{
  "head_dim": 32,
  "activation": "swiglu",
  "rope_base": 10000.0,
  "qk_norm": false,
  "bias": "none",
  "optimizer": "adam_variant",
  "lr_head": 0.00842,
  "warmup_steps": 337,
  "decay_shape": "linear",
  "train_tokens": 853200000
}
Each number is 128 + 24 x the weight over its row's rms, rounded and kept within 0 to 255. Layers, rows and columns count from 0. The size above them is the row's rms in percent of the matrix's.

# layer 2 MLP down (transposed), 832x320, rms 0.0333, rows 203-216, columns 0-31
size [ 96  95  93  93 102  98 101  98  95 103 102  93  92 103]
[[ 89  99 153 164 146 117 135 154 116 100  89 124 149 109 129 133 141  96 163 171  79 127 181 144 133 121 107 135  95 106  91 133]
 [123 143 145 148 110 154  71 171 118 161  82 144 123 108 111 101 128 119 144 138 135  76 154 120  88 119 121  92 110 172 118 139]
 [107 122 111 131 138 124 130 167 122 146  94 125 147 102 108 138 127 124 129 168 128 112 128 141 130 126 126 128 139 124 145 136]
 [134 164 153 114 123 105 103 125 134 153  94 101  81 111 113 134 140 162 157 140  99 135  96 123 151 135 178 126  95 158 155 130]
 [124 152 115 124 135 131 106 150 103 128 138 146 119  83 173 120 128 121 140  92 162 111  82 144 128 130 152 151 107 129 126 127]
 [146  94  82  98 100 109 140 115  62 117 102 157 153  96 109 144 141 145 126 145 123 122 115 126 144 109 112 136 133 134 153 103]
 [ 87 166 170 169 100 108 115 118 159 132 138 136 137 151 117 129 131  97 114 124 107 127 107 146 134  95 115 106 141 170 146 149]
 [120 130 140 156 113 148 104 133 128 166 115 106 103 116 192 124  85 139 146 124 142 133 128 114 142 101 145 143 129 152 115 127]
 [ 82 105 143 123 153 155 128 112 130 109 105 137  98 122 151 145 111  69 133 130 127 154 105  73 134 118 121 167 126 153 151 148]
 [119 127 132 169 125 123 116 135 118 159 122  98 145 123 117  62 139 142 153  84 174 137  99  76 118 120 125 176 110 101  99 123]
 [117 158 118 122 124 125 141 132 116 148 104 156 166  92 107 108 121 162 184  96 140 131  92 131  83 111  95 176 141 148 103 110]
 [101 135 131 149 105 111  83 159 177 106 129 150 100 167 164 118 151 107 138 128 125  96 127  77 138 161  78  86 108 157 120 147]
 [129 111 171 129 151 157 146 127 106 133 156 126 172 128 136 110  93 155 142 148 145 132 132 107  79 125 163 115 172 127  97  94]
 [111 134 129 129 115 127 153  92 131 168 101 132 154 156 133 127 130 156 166 176 139 110 136 177 101 150 127 140 150 171 125 186]]
# layer 2 MLP gate, 832x320, rms 0.0404, rows 204-216, columns 0-31
size [ 84  91  80  94  93 109  91  95  90 106  90  85  91]
[[122 130 162 124 132 139 173 101 128  96 142 115 103 137 151 131 175 132 115 109 114 152 156 129 146 119  89 159  97  97 159 153]
 [103 136 114 131 155 142 123 165 124 119 150 136 159 107 131 109 127 125 115 115 139 162  84 139 159 145 112 126  97 160 119 123]
 [127 115  66 125 112 151 150 115 125 116 137 126 156 140 135 137 139  90 111 130 174 127 149 150 129 113  87 159 149 127 109 134]
 [135 163 118  81 167 143 130 127 143  93 122 142 138 120  82 157 100 146 136 131 109 142 125 100 105 124 120 157 161 136  80 120]
 [115 105 145 118 111 113 149 151 111 150 160 131 118 123 126 136 101 135 152 107 129 114 135 108 111 164 149 134 123 101 117 120]
 [140 111 165 125 162 132 151 162 114 104 127 110 154 218 143 133 105 147 114 135 151 127 134 149 157 120 107 115 159 118 105 149]
 [139 155  83 111 104 102  97 125 106 147 106 118  78 120 126 151 115 150 126 190 113 129 156 148 131  90 129 140 125 154 135 157]
 [149  69 112 146 116 109 121 153 148 111 147 120 140 115 111 148 124 178 109 109 119 103 133 153 128  84 129 126 143 121 143 131]
 [ 98 140 113 110 133 135 134 100 132  90 136 126 137 136 157 163 176 100 142 199 122 120 163 202 144 139 128  82 116 148 155 118]
 [122 114 156 116  96 150  98 123 111  87 139 147 122  86  87 139 107 160 107  75 156 140 147  94 103 153  80 214 119 100 134 121]
 [128  96 108 127 102 127 166  81 126 168 144 113 133 104 111 106 137 132  87 130 105 119 104 179 191  65 147 186 139 115 121 127]
 [129  96 153 158 160 141 147 136 141 109 143 118 136 140 120 113 138 174 154 130 131 112 158 124  89 130 113 103 159 111  81 112]
 [105 128 124 100 134 120 196  87 131 145 142 140 150  72 114  75 112 183 163 127 125 108 142 100 116  90 159 112 124 114 138 129]]
# layer 2 MLP up, 832x320, rms 0.0336, rows 204-216, columns 0-31
size [ 88  95  93 102  98  96  92  97 103 102  93  87 102]
[[110 152 130 111 106 148 100 145 108 123  77 152 126 106 177 104 167 140 140 132 109 117 163  70 119 142 135 101  97 145 150 145]
 [130 178 148 100 127 114 126 100 105 116  99 116 156 117 162 130 134 133 105 126 136 140 147 141 141 137 125  93 108 116 103 140]
 [172 141  88 130 129 104 125 148 126 140 144 156 116 109 171 138 118 142 173 131 154 116  94 139 105 122  95 181 149 132 115 115]
 [ 92 112 163 111  87 149 165 135 152 138  98 140 101 122 137 113 142 161 101 102 117  89  76 122 151 111 105 184 122 119 134 141]
 [122 115 151 110 129 150 170 107 112  79 117 130 158 120  99 138 138 130 169  94 138  95 162  99 133 131 154 121 160 103 168 110]
 [113 115 191 113 108 146  93  86 136 124 122 111 114 117 120 130 164 157 121 163 115 145 133 109 109 124 108 123 185 149 114 138]
 [156 121 170 108 103 132 164 148  98 121 129 115 122 134 164  87 135 162 129 139 138 166 130  99  93 128 121 123 186 142 121 157]
 [133  89 117 127 129 115 128 140 120 162 142 139 145 127  89 178 115 122 120 136 121 128 134 135 127 129 105  67 125 160 117 136]
 [105 145 107 108 124 120  94 146 101 173 172 103  87 149 112 151 144 168 165 194  99 103 126 148 148 153 124 109  83 126 183 107]
 [144  86 123 109 149 153 130  64  94 161 176 136 104 117 138 147 105 158 109 105 151 117 138 134  99 119  83  87 143 167 106 136]
 [ 85 117  78 113 143 142 141 131 114 177 116 152 105 160 157 119  86 103 119 143  97  81 108 149 176 146 145 143 130 166 157 100]
 [182 114 174  91  87 158  98 132 134 105 146 132 128 157 125 150 102 143 137 186 159 145 157  84 174 118  88 144  89 112  81 168]
 [125 127 136 107 142 116 125 128 139 135 115 124 140 127 121 134 140 109 129 133 137 106  83 126 130 131 136 106 120 136 151 154]]